Weights of a small transformer language model.
Training: a variant of SOAP for these matrices, 532M tokens, 4060 steps.
Each number is 50 + 10 x the weight over the matrix's rms, rounded and kept within 0 to 99. Layers, rows and columns count from 0.

# layer 7 MLP up, 576x224, rms 0.293, rows 91-111, columns 112-223
30 50 51 60 40 41 45 59 42 49 53 49 51 45 65 53 56 28 54 55 64 65 41 65 62 53 41 41 54 52 51 45 46 54 54 42 62 40 44 58 59 66 72 55 56 40 42 51 49 26 36 57 33 54 46 40 32 47 47 48 61 51 55 30 41 53 44 73 43 32 43 41 62 68 71 58 51 22 42 42 53 52 61 47 46 42 43 53 52 42 53 28 46 55 55 42 44 42 32 51 47 55 48 37 42 54 36 29 62 52 45 47
53 51 60 45 41 46 67 46 50 55 57 55 33 67 45 47 51 42 76 43 48 48 50 31 60 56 63 52 59 44 47 31 51 52 59 64 42 55 43 54 45 44 48 52 61 53 50 53 52 44 43 36 40 43 39 65 37 37 34 45 39 48 42 47 40 51 42 53 49 54 54 36 41 53 68 59 57 48 46 65 50 50 49 56 51 49 54 50 50 51 47 50 53 44 61 64 50 74 52 34 55 49 34 48 57 62 42 55 55 63 59 39
55 61 59 57 58 56 62 43 54 49 46 65 72 71 52 49 47 42 48 45 64 53 40 60 42 62 51 61 40 57 29 33 40 58 62 55 55 41 53 64 34 40 73 39 48 57 64 58 51 54 49 51 47 82 48 59 48 64 55 49 53 49 37 49 54 48 48 37 51 47 32 35 58 37 65 76 46 28 57 43 29 49 52 75 56 72 47 40 78 43 55 53 52 51 47 55 32 52 52 63 32 42 75 51 53 61 37 45 65 41 31 72
57 51 41 45 48 51 41 57 50 62 46 57 48 49 58 57 60 49 46 52 71 54 52 60 56 58 45 44 45 38 55 48 51 49 65 44 57 36 45 43 56 50 56 59 47 48 40 72 58 56 45 39 49 43 49 58 48 56 62 30 57 49 56 49 43 47 44 39 66 57 89 51 59 39 50 49 49 56 58 42 42 66 47 52 52 72 54 52 28 59 48 39 53 47 39 45 55 59 23 44 56 41 53 61 67 44 58 59 46 57 30 53
55 50 61 57 47 40 41 55 47 49 64 69 42 50 55 42 34 63 51 56 59 56 30 62 42 64 47 39 49 70 38 46 46 29 56 47 36 70 46 47 58 46 56 45 58 41 60 48 43 58 51 37 29 43 65 31 57 39 34 61 48 59 39 70 61 39 66 42 52 69 48 48 50 50 62 54 71 53 55 50 53 51 58 57 77 46 30 50 48 78 31 45 47 65 39 52 39 54 65 56 55 50 54 50 28 38 58 53 54 43 57 39
66 69 40 50 60 46 53 47 46 65 55 41 42 59 48 56 47 58 38 62 54 51 44 38 51 49 35 48 49 25 36 54 43 46 68 35 59 27 56 55 45 43 47 62 53 38 50 76 51 41 58 57 42 48 62 28 64 65 41 52 64 44 61 61 45 57 41 56 35 27 57 64 62 52 50 60 50 40 62 32 59 49 51 34 47 52 33 41 67 33 66 83 52 35 47 40 66 40 58 51 73 64 50 32 58 47 46 52 55 44 38 38
65 54 49 33 58 44 45 39 46 47 36 64 40 53 41 56 35 61 36 55 51 48 54 58 32 47 78 47 42 44 38 62 51 57 51 54 54 34 50 47 38 43 59 66 52 48 62 53 57 53 39 38 49 46 64 45 57 47 52 40 52 36 46 42 45 56 38 55 50 48 57 42 46 33 56 54 39 35 44 45 37 45 55 51 46 52 56 75 49 44 43 40 30 40 47 58 65 57 45 56 47 50 43 58 58 52 56 38 52 53 46 55
56 38 61 61 47 60 60 70 42 35 44 48 49 48 41 50 37 45 48 46 34 34 45 38 42 55 40 52 45 58 55 50 38 35 43 45 65 47 52 50 76 46 45 63 52 58 53 49 43 54 45 53 50 48 48 65 54 62 55 45 38 59 44 58 37 45 51 45 51 53 46 65 22 48 40 49 37 32 56 45 51 60 40 36 53 66 67 55 34 39 59 55 48 45 52 43 47 46 55 34 40 35 51 56 42 47 57 65 63 32 57 34
51 37 59 66 41 58 42 60 35 60 64 35 51 59 46 68 53 50 47 53 60 55 53 46 55 57 51 43 51 47 50 58 37 55 52 54 36 48 61 39 47 53 55 55 54 42 58 43 54 47 61 72 50 58 68 53 63 40 49 41 57 63 56 63 50 39 67 69 44 31 61 39 66 61 63 45 57 44 49 37 31 37 57 49 53 51 53 49 31 62 56 47 68 53 53 46 39 63 56 49 36 57 41 37 42 64 43 58 36 49 43 56
37 47 29 61 53 45 62 49 53 60 44 40 61 43 27 40 54 35 69 49 51 46 40 37 53 53 42 46 68 53 64 36 39 59 51 51 54 46 57 41 61 35 49 51 49 30 57 58 62 59 60 34 46 34 48 62 55 50 35 43 57 51 62 45 39 42 45 60 54 70 62 42 65 58 48 56 46 52 48 38 58 54 44 45 48 46 74 40 73 37 40 51 43 65 48 54 55 39 44 54 47 60 48 35 57 26 68 49 50 40 51 41
59 46 49 51 43 45 42 58 56 47 51 54 54 36 31 21 31 68 47 53 26 59 42 56 52 50 49 46 44 31 57 41 38 68 49 51 66 37 64 52 49 46 51 50 61 25 49 56 47 45 46 52 68 62 42 52 80 64 56 45 46 55 36 55 56 49 41 58 47 60 50 37 66 46 44 76 54 77 47 61 48 29 43 62 36 41 56 39 39 48 54 31 53 46 58 30 52 47 46 52 44 72 45 55 58 47 40 43 64 54 51 48
42 52 48 40 26 31 52 55 48 51 59 41 55 56 36 56 42 34 56 58 51 39 52 60 45 44 56 59 59 49 48 42 47 49 52 60 51 45 46 43 42 52 41 65 68 50 49 49 43 43 44 35 55 32 48 42 40 53 54 46 47 50 60 43 44 44 37 53 48 36 43 66 44 47 51 45 39 59 39 69 70 46 48 50 54 64 54 41 59 47 46 40 51 46 60 30 37 51 48 70 50 58 42 42 35 69 58 74 45 45 71 52
45 39 48 46 50 33 43 50 44 44 49 72 63 60 38 31 54 50 41 59 54 47 53 42 30 44 41 39 42 53 71 50 52 58 78 51 57 34 62 36 57 50 64 33 61 41 51 52 40 40 45 62 64 58 40 48 54 52 56 56 40 63 51 50 63 59 54 51 48 66 49 31 66 60 50 53 48 38 64 47 72 54 53 50 41 53 47 61 39 57 73 49 59 58 55 48 49 42 60 72 34 51 48 39 38 47 45 62 59 38 53 48
48 68 49 57 39 61 55 54 38 48 63 58 52 41 40 51 43 44 54 51 58 42 56 56 53 62 38 47 58 40 37 65 37 53 34 49 35 60 58 66 46 61 61 58 53 59 56 45 41 50 49 55 42 46 50 46 45 60 56 50 53 58 58 59 44 62 44 61 42 54 47 50 50 56 53 50 61 39 49 76 57 62 51 57 55 42 31 49 48 53 35 44 49 49 50 41 59 61 37 45 58 51 52 71 59 53 56 52 45 50 57 55
73 66 44 55 63 62 53 44 53 35 41 55 46 52 47 51 30 37 52 79 61 45 53 65 62 73 61 50 49 57 42 52 44 43 45 38 45 32 56 55 44 49 61 53 50 56 77 51 53 47 48 37 31 63 63 53 56 53 65 46 49 58 48 60 58 61 52 69 54 45 35 57 75 43 53 52 40 66 64 48 35 50 47 48 49 60 61 45 48 54 65 56 62 52 43 44 36 65 43 59 52 34 62 49 43 35 56 68 58 46 52 45
47 44 38 46 74 62 51 58 44 43 60 42 43 41 58 51 42 62 50 53 26 53 50 48 53 46 64 39 49 29 65 45 63 49 43 21 42 66 56 47 37 59 35 47 73 26 33 69 56 45 38 72 41 49 61 47 44 35 42 52 55 43 59 58 33 52 50 55 65 52 41 61 50 59 52 47 40 50 57 47 37 48 41 58 47 59 44 60 58 59 49 63 43 38 55 52 44 61 47 55 44 56 33 54 62 52 62 59 55 42 41 56
46 25 50 47 53 55 64 47 58 35 52 37 63 58 54 35 58 54 47 44 48 56 58 44 60 62 55 60 49 63 53 41 60 72 58 39 56 63 60 57 55 43 41 43 57 45 43 50 62 40 47 61 69 55 27 66 51 52 50 56 52 41 50 51 44 44 61 56 59 61 61 51 39 44 51 45 59 41 44 60 50 62 52 44 52 48 46 57 61 44 49 38 61 25 56 53 55 46 47 59 55 44 56 50 47 55 58 68 57 55 42 40
48 42 47 50 62 53 63 39 53 48 51 49 38 53 44 41 65 52 54 45 50 72 54 43 36 49 57 33 46 45 42 50 42 54 80 39 50 36 43 56 67 46 48 50 51 42 51 39 44 67 49 61 52 63 46 55 59 50 42 34 35 43 60 59 32 48 54 76 39 56 54 47 43 51 64 53 54 44 49 37 46 34 53 44 53 45 54 65 50 60 40 34 54 46 62 66 56 34 45 55 50 63 35 52 44 54 41 32 49 36 53 53
45 48 38 37 38 59 58 54 37 72 44 52 52 49 63 45 51 47 38 59 49 34 39 53 42 51 47 49 43 38 56 37 64 52 65 50 47 57 58 55 48 68 70 57 42 51 33 43 45 36 41 56 64 45 48 67 28 54 52 46 44 55 40 42 68 53 35 54 55 57 63 36 41 61 44 48 22 58 76 47 29 58 52 43 35 43 60 37 29 58 47 47 37 35 40 53 28 39 48 39 57 66 40 64 37 34 43 58 41 53 60 58
55 40 40 44 48 52 60 50 58 48 26 45 35 40 44 46 53 41 61 67 81 62 37 40 45 51 52 52 51 70 38 50 58 40 47 48 46 59 68 53 67 46 55 45 49 51 68 36 43 58 49 40 52 51 59 50 51 35 59 59 45 49 58 49 51 44 52 50 74 55 61 52 61 55 55 54 44 59 70 50 56 54 57 49 54 61 60 67 64 61 43 41 41 47 30 43 35 64 48 53 55 46 59 40 57 50 51 61 46 53 54 41
67 52 39 45 34 37 44 54 36 52 43 35 46 42 38 56 59 54 36 55 63 60 45 40 42 50 55 67 47 53 51 48 48 59 39 48 86 44 64 56 40 56 51 41 64 48 58 61 50 64 58 59 62 43 45 54 41 48 41 61 62 39 55 45 39 42 40 44 52 50 56 76 52 46 30 42 34 45 36 56 38 67 66 40 52 49 53 61 41 65 50 44 59 45 39 71 57 59 62 59 60 38 59 44 50 71 43 75 30 63 53 53
# layer 7 MLP down (transposed), 576x224, rms 0.272, rows 91-111, columns 112-223
54 56 47 45 47 43 60 42 38 36 58 45 74 56 36 51 43 68 56 47 44 40 68 54 64 50 46 56 35 61 45 48 68 47 43 45 78 45 45 54 49 55 45 45 50 45 51 45 45 35 47 36 51 43 37 44 40 62 35 68 70 58 36 44 55 63 53 56 44 36 51 46 43 36 41 48 47 58 51 51 49 46 58 54 49 47 32 63 48 34 50 53 32 30 58 46 50 37 44 39 43 58 46 51 42 51 54 37 61 30 50 41
57 38 56 57 61 35 62 53 47 52 44 46 45 50 39 47 48 53 29 52 48 44 65 44 45 48 51 63 32 56 42 40 50 57 51 47 43 45 48 37 44 37 48 64 49 60 54 49 63 51 39 47 43 61 51 56 52 39 51 59 49 55 74 49 59 53 31 49 39 46 74 31 38 44 45 35 49 47 36 50 54 45 48 33 51 47 30 50 52 58 63 46 48 49 70 60 46 44 60 49 49 48 31 46 51 40 46 36 63 36 45 54
54 60 60 63 61 35 65 51 58 49 46 56 50 51 53 61 68 46 41 48 55 61 62 52 52 46 52 49 52 47 44 20 45 46 48 52 55 53 32 56 48 47 64 70 41 62 53 56 38 59 41 50 37 69 56 50 49 58 35 32 73 44 44 53 54 45 48 48 32 57 41 52 56 41 49 44 56 69 44 62 35 63 42 45 37 45 53 45 58 33 47 63 53 45 51 45 42 48 46 60 50 67 66 51 38 74 48 50 60 37 51 43
52 38 37 52 52 65 58 45 63 41 40 54 50 59 56 45 50 35 24 51 80 46 79 41 43 53 46 53 56 68 56 68 57 38 68 39 45 43 33 51 39 61 53 46 35 47 55 46 45 45 42 53 56 38 57 64 41 54 51 48 55 47 58 54 37 46 41 29 61 48 57 39 48 52 39 41 49 58 42 30 71 52 37 52 48 53 36 58 40 69 61 54 58 53 38 60 51 75 29 58 40 39 44 63 58 53 56 51 57 37 49 46
56 42 44 29 42 64 38 49 54 58 52 61 36 42 62 43 44 55 59 61 49 65 49 57 41 64 43 57 35 54 57 44 58 49 67 37 51 64 40 50 56 53 56 74 52 59 29 60 68 45 61 48 48 54 53 44 49 58 39 59 59 59 47 41 58 51 50 53 30 53 42 44 57 53 47 53 46 65 49 48 49 53 63 32 54 40 58 71 51 73 54 52 42 64 48 65 60 34 63 55 44 34 47 41 48 28 56 48 34 63 43 48
66 49 59 45 72 44 54 44 74 44 40 38 31 41 71 41 47 47 43 51 45 51 50 54 60 61 60 53 41 53 51 68 46 47 39 35 58 30 35 65 54 50 52 69 46 57 52 69 54 54 49 46 43 48 47 62 48 54 50 60 56 49 59 49 30 39 38 58 37 37 57 61 58 48 35 47 53 28 55 62 50 60 45 56 50 52 41 49 38 40 62 60 52 35 59 54 60 56 35 48 50 42 36 62 49 22 55 65 48 58 57 46
44 64 66 51 64 50 40 44 56 33 44 49 52 51 53 57 45 54 50 47 45 71 45 47 51 42 30 60 55 45 27 64 58 48 65 35 35 57 36 72 67 49 61 54 34 53 54 59 38 51 44 47 42 68 47 52 45 49 48 48 54 38 73 37 44 37 45 44 37 44 51 55 61 49 41 38 52 59 37 57 52 51 42 73 52 58 66 45 53 54 51 50 53 54 36 44 53 41 53 40 44 45 39 56 51 61 51 44 38 62 49 50
34 46 54 46 56 38 48 55 57 55 47 44 52 42 29 56 57 37 55 67 47 28 52 51 49 53 37 40 62 43 53 49 43 60 57 64 35 46 44 54 45 73 54 59 54 46 55 56 43 43 63 60 53 49 61 54 31 57 53 58 48 48 42 21 48 50 52 57 56 34 75 28 56 49 47 49 32 49 43 58 45 57 71 53 71 50 42 73 46 40 59 56 37 58 62 43 38 47 55 51 60 42 53 56 61 62 65 75 69 49 47 66
53 55 44 55 58 44 58 47 47 61 41 44 52 64 51 51 50 51 56 64 43 34 38 61 52 45 60 46 47 42 43 57 37 58 43 42 40 55 61 51 49 65 33 51 42 49 64 43 36 51 50 51 47 53 67 65 53 58 47 25 63 57 51 46 42 51 72 56 49 62 60 52 47 68 49 49 57 36 44 39 68 40 35 39 37 37 62 45 44 64 51 66 67 54 41 35 34 48 59 45 59 59 40 50 55 59 56 56 51 35 53 45
58 65 41 30 41 45 53 54 55 44 40 54 63 53 71 52 43 30 50 36 35 51 51 52 36 51 60 49 42 55 50 52 46 53 48 52 57 47 50 48 57 44 49 33 52 66 60 36 31 54 47 47 57 56 50 48 50 45 60 47 37 54 34 63 44 45 46 53 44 43 41 53 43 31 41 18 65 39 40 63 48 50 55 49 45 65 69 30 39 45 41 48 38 50 63 43 46 55 76 58 69 56 44 73 30 44 66 52 54 45 55 51
62 56 39 55 33 63 49 43 62 36 67 50 69 41 44 52 43 41 74 46 43 65 61 57 24 49 54 50 37 52 58 26 28 38 49 63 68 36 62 40 44 43 48 54 44 48 32 65 38 52 42 57 52 60 50 29 81 46 64 56 37 48 49 50 51 31 63 38 57 47 51 46 54 55 44 52 57 60 56 47 47 49 46 62 47 34 53 49 51 24 35 27 33 41 49 62 42 42 36 38 58 43 44 48 43 45 49 28 57 49 38 49
61 30 68 50 43 55 34 28 30 62 49 54 32 51 50 42 63 55 46 60 43 48 50 73 51 55 54 49 42 29 33 48 58 60 43 50 56 51 30 68 44 40 60 65 55 50 56 55 44 49 53 45 43 43 66 39 63 35 58 43 55 55 35 53 48 39 41 37 50 59 52 38 42 51 37 41 53 59 52 32 58 49 48 48 37 37 38 47 62 51 51 42 64 55 58 47 46 44 36 62 47 59 47 42 41 38 36 36 45 51 38 57
47 53 46 54 29 57 56 45 65 45 64 53 47 53 47 45 39 45 60 57 50 48 69 58 36 42 47 44 48 40 64 57 40 39 41 50 40 60 69 46 42 47 55 54 48 34 53 59 47 44 33 55 60 51 58 60 58 40 36 72 48 66 44 71 54 40 40 47 54 46 54 54 48 56 38 60 51 36 72 34 55 64 51 62 50 42 51 63 51 47 85 68 50 53 61 48 69 56 64 56 43 58 41 50 48 45 60 64 51 32 31 53
55 49 61 44 53 46 50 55 46 51 51 49 56 59 52 58 47 53 54 51 50 64 43 41 60 51 50 56 64 43 67 39 49 52 60 47 49 39 53 57 55 45 65 61 51 58 44 53 49 42 58 46 26 41 56 49 47 38 54 54 51 61 49 49 38 61 52 62 42 43 52 80 60 44 31 56 57 58 46 46 43 52 52 41 54 72 51 55 57 46 48 52 42 66 47 41 30 57 49 37 66 36 53 59 45 64 56 40 51 65 37 63
67 63 52 47 52 37 38 37 38 58 58 44 52 63 62 61 52 51 53 48 48 34 28 63 30 45 54 43 50 58 45 48 43 39 52 51 66 57 45 72 47 44 49 60 71 57 52 70 49 44 53 55 56 27 54 45 45 45 35 43 47 64 61 53 63 50 72 51 59 31 35 39 62 56 66 62 46 55 61 51 38 43 50 57 64 50 23 36 46 61 59 43 49 40 73 62 50 33 41 51 45 47 47 38 49 53 60 38 70 38 58 61
59 48 42 52 62 60 38 46 50 60 65 54 48 48 45 36 61 45 57 44 55 47 56 33 50 54 36 54 48 61 48 37 49 49 49 54 56 54 57 52 51 42 39 65 47 50 40 48 62 65 49 55 47 58 42 49 63 36 52 46 50 56 71 35 61 65 52 43 43 70 67 50 75 42 64 46 75 55 80 48 56 40 58 46 43 33 55 38 50 72 54 37 50 49 44 50 55 40 62 65 34 41 49 46 41 56 69 39 37 45 47 54
43 56 67 48 42 80 65 46 57 46 69 46 45 51 49 56 66 55 47 48 39 70 53 54 43 44 44 45 38 69 48 55 63 41 31 36 82 43 47 43 51 46 48 65 59 43 53 53 54 43 47 47 45 58 48 58 51 57 50 63 50 50 50 56 45 46 52 61 50 74 60 27 62 63 47 36 58 47 60 53 51 58 44 61 58 30 52 48 57 55 44 33 48 33 55 39 58 48 51 53 48 47 48 53 44 45 41 45 44 42 46 47
52 45 46 47 54 37 66 34 49 32 49 58 38 55 57 54 64 60 63 45 35 65 51 53 46 36 70 36 50 23 50 46 55 59 68 38 47 32 45 54 46 48 53 71 66 45 39 47 33 59 45 46 48 56 38 53 62 60 39 38 47 51 45 58 56 51 60 72 43 77 47 48 32 44 64 25 39 35 52 44 47 63 50 35 64 38 54 52 40 58 54 31 53 63 39 39 51 31 51 71 60 72 61 38 65 56 38 49 63 39 61 54
52 63 39 39 53 41 56 52 66 46 41 49 53 48 39 35 47 62 60 55 35 50 40 48 40 63 46 65 65 32 55 46 40 36 36 44 48 76 38 49 41 67 42 48 59 38 47 51 43 48 30 53 53 58 56 46 46 68 66 67 48 39 51 35 63 39 38 53 39 72 34 41 56 46 48 72 32 42 52 35 53 61 43 50 50 51 60 57 48 39 55 61 46 51 50 52 45 55 58 46 41 44 37 53 60 48 36 43 52 49 59 50
38 51 38 57 43 58 37 54 66 48 68 35 50 61 54 57 62 48 54 45 38 55 60 41 42 54 32 59 30 61 51 23 23 41 44 53 62 58 43 44 62 56 46 39 33 46 61 50 62 39 54 62 52 48 42 34 46 49 70 30 63 46 42 59 47 45 42 23 49 45 52 51 57 68 54 49 43 32 31 48 63 47 56 42 36 45 44 64 57 45 27 50 53 55 49 61 42 42 40 51 48 58 37 57 41 60 47 48 45 57 56 58
46 41 53 51 49 53 56 55 55 65 56 46 53 50 50 46 47 66 77 53 64 37 47 41 49 49 44 39 41 48 57 60 52 40 51 42 25 62 52 70 46 50 35 58 44 46 42 45 59 41 50 70 49 43 38 38 48 59 60 47 63 65 34 37 47 39 44 52 45 56 50 56 43 56 55 48 42 54 76 44 45 42 52 54 35 45 55 61 58 50 44 48 56 39 47 71 69 39 53 58 52 33 38 68 46 66 38 51 49 63 52 64
# layer 7 MLP gate, 576x224, rms 0.284, rows 92-112, columns 112-223
31 58 48 46 58 32 53 51 59 30 53 38 43 39 42 53 39 49 58 41 60 55 60 45 54 60 68 51 47 61 45 66 48 54 43 59 45 50 56 48 53 28 47 51 44 47 64 49 54 39 63 40 44 51 52 49 44 47 53 51 52 46 58 45 44 53 43 46 61 32 69 48 40 70 34 62 47 49 51 41 64 46 55 44 54 46 46 69 49 49 47 46 47 47 43 68 52 63 61 65 50 49 49 51 56 55 51 43 31 54 36 42
54 60 62 63 54 59 59 52 50 49 41 68 32 37 42 61 56 52 57 54 39 54 49 77 74 56 35 47 47 50 43 46 33 56 52 57 44 53 58 62 52 52 68 45 53 38 55 43 55 50 44 65 63 38 42 41 52 51 53 42 47 56 50 56 48 33 67 50 51 39 66 55 51 34 67 48 50 59 55 38 38 52 58 50 53 52 37 54 36 27 55 37 39 48 47 30 40 57 28 56 41 39 60 49 42 68 53 50 46 36 50 52
52 43 41 39 60 55 43 33 60 42 36 53 34 42 54 47 55 49 47 67 55 53 58 50 58 64 54 53 65 56 39 46 59 30 46 67 54 32 49 39 45 71 64 43 51 54 58 52 49 56 31 47 54 45 47 60 47 52 56 60 41 57 51 43 59 54 64 35 55 57 69 41 50 52 33 50 32 31 48 42 50 51 60 54 31 43 55 39 55 46 58 53 55 26 45 47 55 75 38 62 56 50 57 62 61 57 35 52 51 35 55 41
42 44 46 46 56 67 49 36 57 53 50 52 46 37 39 55 27 69 48 58 47 50 42 50 48 78 61 50 64 62 46 49 47 48 52 53 50 51 37 35 75 42 39 38 56 40 63 41 45 44 50 65 44 60 35 58 51 37 58 49 41 75 43 54 61 27 58 43 57 48 51 57 56 68 60 49 64 72 40 45 58 54 54 58 70 67 45 63 35 28 35 47 64 46 51 55 50 38 55 68 52 53 62 51 47 33 53 64 55 56 57 38
60 56 34 58 39 38 45 56 58 59 51 44 47 65 53 69 65 51 46 62 53 42 34 28 36 44 33 52 53 44 39 50 57 41 70 45 48 59 63 28 49 34 49 65 59 43 67 59 34 47 46 55 52 42 46 38 68 60 46 55 60 49 58 61 54 44 41 60 46 60 61 56 38 50 49 49 51 49 59 39 47 45 61 42 53 28 48 55 58 53 58 64 48 43 48 60 62 49 70 60 69 58 46 24 44 61 55 40 42 36 33 41
39 51 41 61 33 59 43 32 40 55 54 40 36 55 38 60 47 33 46 55 45 51 75 59 60 49 60 34 43 53 50 32 79 47 42 66 48 38 40 53 53 43 43 51 60 53 66 53 68 47 45 51 55 55 57 51 60 73 61 45 51 54 48 47 55 69 67 70 50 58 32 61 37 38 68 53 53 56 46 50 47 39 60 55 40 51 49 59 53 56 43 63 50 46 40 50 37 60 42 66 38 47 40 61 39 50 60 61 60 62 50 45
56 42 58 45 57 53 60 60 48 38 48 65 44 56 58 56 52 48 75 49 55 25 53 52 57 47 47 36 49 36 48 43 70 69 51 60 46 47 52 31 67 56 58 53 52 41 61 56 39 62 39 44 62 49 50 49 38 61 46 48 42 46 38 38 40 57 49 44 55 57 52 45 61 56 57 36 47 60 57 39 54 49 49 65 43 49 48 47 32 40 49 20 57 44 48 46 62 29 57 41 53 45 48 50 46 40 54 51 63 39 52 36
35 54 54 49 45 45 40 51 54 44 51 67 51 33 52 56 51 46 43 57 56 33 46 65 51 48 54 43 61 61 38 44 69 60 52 69 42 50 55 54 71 30 42 35 64 57 52 51 55 55 47 52 62 45 32 30 54 50 52 55 44 52 44 64 48 31 57 62 43 50 55 54 61 53 41 60 60 44 48 45 58 45 44 49 67 55 37 57 48 50 43 32 37 49 60 44 51 58 47 42 58 28 66 74 47 52 50 54 57 48 62 44
52 57 33 41 66 34 55 55 62 47 52 47 57 49 48 58 52 40 67 50 44 57 50 53 45 57 40 57 66 44 57 43 60 45 68 50 59 34 54 38 58 47 56 58 68 26 56 50 73 50 46 38 68 48 44 50 46 49 36 47 60 60 56 42 52 56 44 38 56 66 59 57 49 51 28 73 69 48 48 59 34 53 52 43 45 49 56 55 55 50 56 53 43 49 30 47 63 32 45 45 51 61 65 40 59 67 39 31 46 48 56 54
60 59 63 49 55 53 23 55 52 54 46 43 61 51 48 45 31 47 59 46 55 69 54 35 36 41 44 53 25 47 49 45 51 54 53 46 62 61 38 50 52 48 29 40 71 64 58 38 37 40 59 30 60 48 69 33 52 41 64 60 42 54 42 48 47 45 48 30 62 37 45 53 37 52 36 59 52 66 33 55 57 39 60 51 45 40 41 46 41 49 46 55 46 45 69 29 60 34 46 47 39 81 40 56 46 49 64 42 53 49 55 52
57 47 42 40 40 55 43 63 49 59 48 51 47 59 51 60 61 58 40 49 53 47 45 24 52 35 50 51 58 51 42 51 42 53 45 44 52 47 52 46 46 55 62 47 56 54 54 49 67 49 41 58 54 56 49 56 51 47 36 52 55 65 60 62 34 43 52 34 58 52 45 64 54 66 49 67 30 48 45 42 39 69 45 57 43 39 45 62 46 53 68 56 46 42 44 29 55 64 40 58 46 50 41 58 49 50 51 45 48 34 55 38
44 37 61 52 48 59 54 57 57 53 42 42 45 46 54 46 47 41 53 56 55 40 41 48 53 58 56 51 53 51 58 34 51 41 69 40 55 51 45 58 45 56 45 61 23 37 42 43 41 39 65 53 58 54 30 52 56 42 35 78 39 67 55 53 47 47 48 12 53 52 45 45 57 52 60 41 64 50 51 38 50 54 50 55 40 48 50 57 29 39 70 43 28 65 67 44 78 43 29 44 37 52 50 46 54 45 47 44 58 42 54 45
69 46 51 55 48 54 60 60 55 52 51 46 59 61 45 59 52 46 49 45 43 38 58 63 52 48 50 55 53 49 38 37 51 47 54 35 57 51 61 48 55 56 55 48 41 38 59 38 56 65 68 50 49 47 55 46 49 47 45 49 61 54 41 42 55 61 57 29 39 59 55 59 41 31 50 55 56 56 49 35 50 50 65 38 54 59 60 51 47 42 41 63 47 40 61 59 41 52 55 60 54 41 42 31 63 49 41 61 50 43 41 53
51 75 45 40 37 63 31 51 34 31 51 52 29 48 67 63 40 40 52 54 62 36 57 44 48 62 58 60 38 53 60 74 34 50 75 55 63 52 37 34 30 37 41 48 51 69 66 34 44 46 70 54 44 62 46 43 49 67 46 31 47 55 54 53 57 58 51 47 44 34 47 55 63 55 35 65 59 53 65 49 55 43 45 57 59 35 48 51 62 42 52 43 47 55 65 43 53 54 59 49 63 37 50 42 51 52 52 65 42 60 38 58
56 42 32 59 23 41 27 40 45 37 41 54 37 36 33 50 57 38 28 58 44 66 36 47 63 47 54 54 65 58 52 53 56 50 45 67 48 44 44 64 47 42 43 53 30 44 66 58 55 48 61 44 52 69 41 41 50 45 74 56 34 68 58 44 69 53 56 63 63 63 57 41 43 46 48 55 45 39 46 36 62 61 46 66 45 29 38 39 47 44 56 25 59 60 59 44 48 54 38 41 46 48 47 42 42 48 51 38 54 46 42 57
58 62 25 61 56 47 41 58 45 51 38 45 39 51 71 54 46 61 44 54 51 45 46 62 59 52 38 47 60 44 49 59 34 44 54 41 55 52 34 47 43 51 41 42 34 51 45 50 44 39 35 30 55 45 32 52 55 52 31 39 43 41 39 56 51 54 45 31 45 52 41 53 47 44 56 50 65 58 49 40 59 52 54 53 66 62 35 67 41 49 49 65 44 51 50 52 56 61 45 66 44 54 23 35 40 53 54 45 43 61 48 56
52 54 52 44 58 52 34 43 49 48 44 67 53 60 42 61 33 55 49 53 56 47 41 37 61 61 37 59 48 70 55 39 64 42 43 52 64 35 60 40 48 58 29 52 43 52 61 46 48 52 51 44 60 52 72 50 53 44 43 52 60 38 22 41 46 40 50 56 55 43 66 48 57 41 41 54 44 53 46 51 49 37 56 34 47 41 34 43 40 57 48 43 44 47 66 48 73 48 36 47 56 50 51 71 56 39 65 39 49 55 57 41
41 43 40 65 40 55 44 61 35 41 40 32 36 70 33 63 57 50 51 52 41 58 45 54 61 53 40 51 75 43 56 39 48 41 65 53 50 44 31 58 70 46 39 55 62 54 40 41 39 50 51 52 55 42 53 37 48 40 44 54 53 26 55 54 58 41 47 34 51 39 37 53 66 44 41 33 51 52 34 52 65 45 34 63 56 49 33 31 57 50 62 40 65 66 52 32 63 56 42 46 35 63 47 51 56 59 52 54 10 47 58 62
47 66 78 43 30 31 46 34 48 65 35 33 40 48 46 46 50 58 50 63 62 66 49 58 49 57 63 34 62 39 46 67 59 64 51 55 50 29 57 57 61 50 46 46 52 41 53 33 51 35 41 48 51 63 49 59 44 57 57 54 47 58 73 43 55 57 64 52 60 45 55 56 41 36 45 40 42 64 40 45 26 62 43 61 47 47 46 34 40 56 52 38 40 45 46 42 49 45 52 61 44 58 52 48 56 32 43 67 27 46 62 35
52 68 58 65 50 48 72 43 49 51 66 61 49 41 52 56 52 40 55 55 61 49 64 44 59 53 64 45 51 54 69 57 49 51 63 43 30 51 64 48 59 48 45 55 45 49 48 46 59 28 35 58 26 44 51 45 42 53 42 56 61 70 41 49 39 33 32 52 62 44 59 39 56 57 53 48 40 61 65 74 45 43 46 45 47 51 52 35 50 51 43 56 55 58 42 24 46 53 49 46 45 44 46 44 56 47 49 43 46 43 56 45
54 46 72 40 52 52 71 41 56 50 24 38 44 50 51 34 54 45 47 51 53 58 38 51 65 65 46 35 46 54 36 36 68 44 50 44 53 53 34 52 54 43 52 38 45 56 61 55 47 62 51 55 68 32 55 57 45 45 51 43 46 58 37 50 41 57 60 63 46 40 44 51 37 57 40 54 36 50 56 60 52 53 30 56 49 48 51 61 44 47 60 58 35 42 37 49 53 44 53 56 52 44 44 50 60 42 55 38 61 31 41 35